Part of a small language model's weights.
Architecture: untied embeddings, capped logits.
Training: a variant of Muon for these matrices, 157M tokens, 4801 steps.
Each number is 128 + 24 x the weight over its row's rms, rounded and kept within 0 to 255. Layers, rows and columns count from 0. The size above them is the row's rms in percent of the matrix's.

# layer 3 attention key, 256x256, rms 0.106, rows 150-159, columns 128-191
size [102 105 104 105  94 106 106 113 104 106]
[[108 108 165 114 128 129 106 119 160 115 181 111 127 113 106 168 119 128 151 153 157 145  91 106 136 142 121  72 117  94 125 105 101 101 119 115 155 122  96 101 115 107 130 111 125 132 142  80 116 129 127 151 136  75 137 110 124 148 100 149  95 143 164  84]
 [ 99  97 142 108  88  98 161 104 107  76  94 150 126 114 167  92 154  97 114 122  84 113 126 158 147 166 151 141 130 112 149 119 174 113  96 106 108  90 126 126 130  99 173 142 124 135 145 135 144 124  74 122 160 107 151 127 120 139 156 110 146  89  96 167]
 [126 151 154 135 113 130 135  97 156 144 185 134 128 111 118 136 173 161 132 109 129 147  88 132  69 104 108 135 154 119 161 135 123 122 171 140 118 116  93 131 115 130 149 109 130  96 132 112 132 125 119 143 136 116 155 102  99 121 198 126  76 140 137  72]
 [114 141 116 171  86 133 139 131 105 123 156 140 173 117 134  71 104 138 108 115 151 142 162 115 128 105 143  93 116 140 153  97 115 150 117 156 101 141  88 145 158 100 128 125 173 119 111 127 147  98 156 106 129 129 114 164 136 140 146 164 127 157 114 114]
 [124 151  85 124 130 131 104 142 139 151 140 155 101 162 127  78 136 137 108 139 117 133 128 148 154 142 174 147 170 150 156 129  92 164 151  97 115  94 112 118 129 159 125 133 121 121 123 125  97 101 127 114 128  90 123  97 152 134 142 153 140  98 114 109]
 [117 129 114 131 162 141 152 137  93 105 142 110 113 124 108 110 104 134 145 120 111 172 102  85 168 152 125 166 167  99 163 136  91 123 163 100 103 157 125 133 128 129 126 130 151 143 116 144 136 129 103 135 128  87 147  94 141 142 115 149 131 143 168 138]
 [110 158 124 136 149 123 127 132 110 160 145 143 160 121 103 122 116  69 154 129 151 120 140 119 163 162 121 112  99 158 113 124 159 143 126 125 123 102 146  95 113  96 137 148 147 135 140  78 107 129 121 118  93 162 145  84 142 171 109 153 113 107 120 132]
 [110 129 118 130 121 130 129 127 114 124 148 154 125 147 122 163 103 100 163 167 176 136 150 132  79 125 145 173 109 149 136 157 147 111  94 129 123 120 101 102 163  99 145  95 146 154 109 113 115  74 141 169 110 148 141 182 131 121  99 102 152 117 140 147]
 [ 80 138 143 116 144 137  89 133 127 158 198 131 175  96 150 124 133 158 143 136 110 111 118 102 124 114 159 137  97 115 116 145 140 124 143 122 142 142 122 101 112 133 190 130 144 128 122 123 103 130 102 124 164 127 122 128 131 124 111 147 142 137  81 174]
 [165 116 107 131 155 141  88 137  90  96 122 159 106 136 123 110 161 154 128 144 143 147 125 115 117 147 111 111 171 113 125 149 140 118 119 129  94 102 131  98 118 107 134 140 143  83 155 120 119 148 118 127  76  67 143 104 150 115 140  98 186 148 132 103]]
# layer 3 attention query, 256x256, rms 0.108, rows 151-159, columns 128-191
size [108 103 102  93 109 102 108 108 110]
[[144 138 113 128 108 162 122 134 122 120  99 127  94 151  85 145 135 133 168 147 153 127 125 132  97 150 129 110 124 133  90 132 111 143 132 181  98 132  90 185 140 118 146  73 133 114 131 114 120 127 135 128 127 115 141 145 176 137 135 146 135 161 153 138]
 [110 104 142 136  97 128  87 108  93 120 144 126 120 105 122 124 100  97 161  93 143 174 158 183 152 169 129 139 103  62 112 116 138 127 131 119 117 126 101 130  92  85  80 138 161 111 131 127 153 119 152 111 105 143 117 113 168 104  93  91 102 114  96 116]
 [115 139 123 153 153 139 142 191 118 143 118 120 113 102 138 131 121  84 113  71 147 100 130  96 125 143 172 112 110 128 138 142 106 135 183 137 136 146 135  97 121 154 138 147 124  94 119 106 143 139 126 151 109 106 138 155 124 136 123 141 150 121  94 115]
 [125 144 158 163 104 144 142 167 175  88 119 130 154 123 137 133  90  95 133 136 163 135 139 106 109 118 106 114 115 120  74  85 111 144 135 124 147 141 111 133 150 135 145 141 131 152 151 101 138 121 131 108 122 113 151 160 124 179 152 160 128 105 113 118]
 [ 96 142 123 111  88 143 100 144 148 107 131  89 166 146 127  93 139 182  89 125 103 146 140 111 124 162 130 119 104 123 142 106 141 130 168 155 138 125 131 147 109 177 105 143 115 137 100 124 144 136 114 139 124 115 107 125 127 118 119 143 131 106 148 118]
 [148 130 152 127 157 122  90 148 111 149 123 128 120 142 152  86 206 126 150 128 143 135 145 152 107 132 154 105 128 136 142 135  86 162 145 178 134 103 139 115 127 114 168 141 143 105 138 138 124  94 159 161 163 116 142 135 131  69 155 109 147 127 136 146]
 [118  79 158 136 114  55 113 103 128 166 117  95 142  94 109 140 147 141 111 150 149 144 110  74 133 140 146 160  81 116 115 107  93 150 129 127 155  91 119 180 109 156 138 120 162 147 117 110  96  90 163 141 158  98 111 127 123 152 124 106 122 152 176 116]
 [140 113 158 110 144 126 146 140 130  93 137 138 118  88 127 119 102 111 116 126 169  97 151 125 156  90 104 145 118 133  95 138 169 151 119 110  98 143  89 148 139 102 114  99 123  63 112 140 195 134 102  79 109 120 110 138 148 134 103  97 126  98 121 121]
 [112  93 106 128 144 189 101 143  89  83  89 115 130 128 148 124 112  93 130 156 109 113 152 125 126 114 109 142 125 108 127  57 142 140 158 142 159 165 153  88 155 148  83 164 140 160  91 119 190 170  85 146  97 134 159 172 137 124 123 135 127 117 114 108]]
# layer 3 attention value, 256x256, rms 0.099, rows 128-142, columns 128-191
size [ 98 108  97  98  93  94 105 104 101 104 103  97 100  95 101]
[[136 157 160 124 141 105 161 127 113 136 135 179 136 133 117 153 113 117 123 161 145 110 169 105 136 134 127 118 152 154 136 126 152 151  97 113 118  84 150 138 121  73 117 134 120 136 116 142 141 109  93 114  96 124  98 109 101 118 120 108 123 127 137 149]
 [148 139 126 131 153 164 115 104 132 117 133  97 129 111 101 161 164 103 137 115 125  73 114 137  93 142 126 137 170 154 139 139  88 152 124 114 108 157  98 149 123 147 134 123 148 108  86 134 114 133 116 109 139 138 119 105 144  99 132 131  58 138 106 104]
 [148 157 141 129 150  98 157 165 109 105 197 166 119 108 115 106 140 155 154 113 133  98 135 164 108 122  99 100 154 125 118 149 100 142 113 123 111 133 121 183 106 146 164 114 141 160 127 162 110 147 101 136 131 118 139 122 121 138  81 144 130 132 146 138]
 [114 100 101 128 120 123 113 151 140 123 100 118 140 147 147 154 129 127  87 117 108 124 164 109 146 151 122 134 155 162 130 129  90 103 114 138 110  87 121 122 113  97  94 124 181 124 111 111 122 124 116 134 150 157 160 124 160 133 136 139 155 126  80 158]
 [125 132 161 120 102  80 113 118 113 111 111 100 110 137 165 143 190 139 106 125 154 123 160 117 100 166  75 109 138 139 120 139 112 114 140 140 154 148 127 150 166  98 148 131 100 152 156 149 150 143 125  92 151 148 125 113 132 129 133 136 140 158 181 140]
 [128 118 118 118 156  90  78 137 101 144 119  91 122 117 119 147 125 117 108 105 132 172 136 135 170 108 143 145 183 154 145 165 119 122 150 124  95 103 133 116 157 129 133 135 107 134 115 128  98  99 155 141 142 118 132 139 122 130 163  95 163 206 147 145]
 [117 131 126 135 114 105 127 118  94 132 134 104 123  83 121 140 123 173 152 142 144 132 145  79 176 139 145 106 115 158 136 138 139 117 158  98 140 100 154 120 106  73 142 143 140 127 153 131 123 158 142 145 105 113 121 183 138 130 114 123 109 163 172 106]
 [ 91 135 144 139 153 137 115 144 106 133 103  80 148 107 172  92 103 103 107 146 142 135 154 135 180 139 121 131 122 149 104 171 135 147 134 108 134 117 138 153 143 104 113 117 153 129 111 124 107  89 117 127 121  97 134 149 128 168 106 128 123 140 161  68]
 [114 115 115 100 143 144 138 144  94 158 105  90 122 104 158  89 127 148 108 146 141 107 143 151  91 120 146 123 151  86  90 140  82 126 178 146 131 162 108 110 135 113 119 121 142  97 163 151 133 148 128  68 105 149 138 133 123 113 170 146 148 127  84 144]
 [147 133 127 132  88 134 148 124 120 114 114 142 128 118 113 130 112 106 137 129 138 133  94 103 102 110 138 120 105 108 100 105 166 128 166 127 129 138 119  95 122 100 139 160 138 182 150 137 104 119 114 138 124 145 125 137 141 168 107 139  95 157 104  99]
 [103 137 105 105  98 136 182 141 133 130 145 111 116 113 150 145 136 101 109  97 139 132 160  84 125 146 101 154 154 156 151 153 112  96 117 140 104 113 140 148 128 125 111 109 146 147 156 137 135 109 104 120 141 111 109 157 103 159 108 145 180 107 146 142]
 [137 118  93 112 149 127 113 128 138  89 132 130  73 147 172  77 144 132 126 167 110 146 124 139 134 112 178 110 174 112 150 164 142 167 179 160 124 117 147 123 107 119 152 120 128  88  95 111 107 152 110 108 132 114  91 100 141 142 117 136 124 103 137 148]
 [ 65  97  77  99 146 112 131  86 151 116 125 101 132 172 148 107 117 147 124 157 141 148  92 139 121 132 118 157 124 125 106 127 115 144 139 124 121 102 102 147 133 124 101 133 120 115 127 142 141 124 110 101 135 139 102 139 118 146 142 121  65 146 108 134]
 [144 119 139 141 168 178 118 107 157 107 141 124 152 146 162 154 100 134 142  64 148 148 116 104 118 115 145 116 116 134 119 142 131 150 133 135 118  89  89 115 140 146 100 142 128 111 110 150 125 144 140  98 144 122 188 115 127 159 100 142 150 161 110 128]
 [ 70 105 177  99 109 164 133 158 134 131  86 131 145 151  87 148 140 136 119  98 133 138  97  48 153 136 130  95 138 123 117 126 108 115 154 116 140  96 134 129 115 128 138  71 152  94 149 111  85  81 145  97 156 123 124  95 100 134  67 121 136 135 136 122]]
# layer 3 attention output (transposed), 256x256, rms 0.0678, rows 128-142, columns 128-191
size [ 97 106  95 104  94  91 104 100  96 105 101  94 105  92  98]
[[127 107 106 148  93 105  90 146 125 139 110  80 120 140 138 120  91 104  71 174  81 151  94 104 179 169 146 131 136 141  76 145 120 135 143 146 132 141 138 145 145 125 116 148 128 144 101 125 131 122 121 127 148 126 125 126 183 134 167 152 113 135 139 169]
 [112 150 150 132 116 127 127 121 153 128 154  99  80 145 113 166  91 116 137 192  74 116 181 132 189 119 159 108  99 127 137 113 146  62 129 112 100 150 169 122 117 156  82 115 142 149 192 146 136 111 151 131 109 129 100  85 113 158  84 163 136 121 148 151]
 [114 129 104 119 141 162 117 158 132 158 117 109 177 104 140 142  97  71 147 115 122 161 130 109 131 110  90  88 116 147  85 132 162 118 135 110 159 132 106  89 156 133  90 112 106 112 139 119 128 101 171 138 113 142 119 126 159 159 145 159  97  95 124  86]
 [173 164 171  99 123 146 149 123 144 111  77 121  83 116 124 149 149 172 133 151 145 155 123 133 106  93 132 145  92 117 120 105 173 131 109 158 137 113 153 113 121  90 143 105  80 128 151 172  84 138 116 155 126 145 118 166 141 103 113 101 109 151 121  95]
 [122 125 108 154 139 146 148 131 149 166 192 112 171 126 103 149 112  97 127 115 129 144 151 144 158  57 127 133 116 133 128 125 122 123 139 119 153 116 162 135 168 121  97  75  96 113 171 142 157 132 132 116  91 188  97 163 132 153 151  96 140 131 118 111]
 [139 121 121 128 112 113 182 119 115 105  57 116 139 122  78 160  88 114 115 131  76  99 131 122 123 126 115 116 142 173 139 151 139 126 120  95 125 121 113 161  96 116 152 118 116 142 145  94 118 136 106 130 115 162 116 121 146 150 133 133 131 125 107  48]
 [145 125 144 111 117 158 136 123 124 109 160 120 148 109 113 128 115  81  82 122 126 121 164 151 143 183 109 120 150 170 117 109 136 149 130 136 112 124 145 109 121  95  93 152 139 135 127  88 133  88 112 151 133 149 134  91  85 160 162 102 147 135  90 165]
 [143 145 177  99 154 148 120 155 141 125 113 101 153 130  78 129 129 137 154 124 109 141  84 137 111 132 112 145 118 134  95 110 110 122 121 151 138 144 125 122  90  96 123  94 141 106 130 156  91 130 131 119 123 154 147  76 132  97 162  92 120 113 101 156]
 [173 180 135 111 144 106 149 153 146  84 160 125 139 186 152 131 139 114  96 125  96 122 124 133 126 159 133 109  96 115 121 134 115 144  95 118 126 132 144 105 132 130 164 133 138 130 118 142 121 120 114  92 138 114  78 130 129 156 120 120 126 136 173 112]
 [166 102 171 115 154 138 111 110 115 153 170 189 142 120 153 142 155 173 161 133 143  76 124 145 149 117 130 126  91 137 144 122 126 123 105 109 143 156 172 125 143 175 116 138  97 116 116  91 157 106 114 122 142  72 159  94 162  90 111 126 145 155 104 148]
 [138 135 150 133 159 147  73 141 114 104 116 124 152 166 124 149 103 138 120 161  91 112 125 122 149 132 154 160  96 109 105 159 190 128 164 126 122 104 133 136 156 131 144 164 143 141 127  83 101 157 136 116 116 148 135 135 145 140 112 140  92  97 144 127]
 [104 137 104 160 102 142 172 115 114 124 165 189 130 150 147 135 141 141 144 114  93 134 123 131  99 164 135 115 146 125  55 133 151 163 110 104 110 145 102 112 103 123 116 145 149 104 152 130 167 139 113 152 153 131  91 163 103  81 161 117  90 180 101 103]
 [177 152 160 132 122 127  50 152  93 109 108 146 114  84 133 156 154 102 159 126 115 148 142 134 114 121 132 113 149 146 125  98 122  94 106 143 117 164 149 135 118 145 115 153 146 142 125 101  99 116  68 137 133 127 153 159 136 125 130 158 157  85 160  87]
 [105 126 165 155 157 107 137 120  98 118 118 101 106  70  93 108 165  99 148 191 118 121 101 116 149 144 131 140 129 134 133 135 131  92 118  97 134 159 104 137  68 115 129 175 105 136 143  99 120 120 122 168 155 144 103 136 116 142 126 158 142 143 147 112]
 [142  78 108 170  87 109 125 129  83 127 103  83 142 136 114 142 144 106 133 140 148 163 156 139 117 159 131 159  99  86  73 109 163 149 142 119 128 169 155 167 131 125 138 155 116 121 117 142 174 173 118 154 119 134 109 120 129 155 111 148 164 149 133 139]]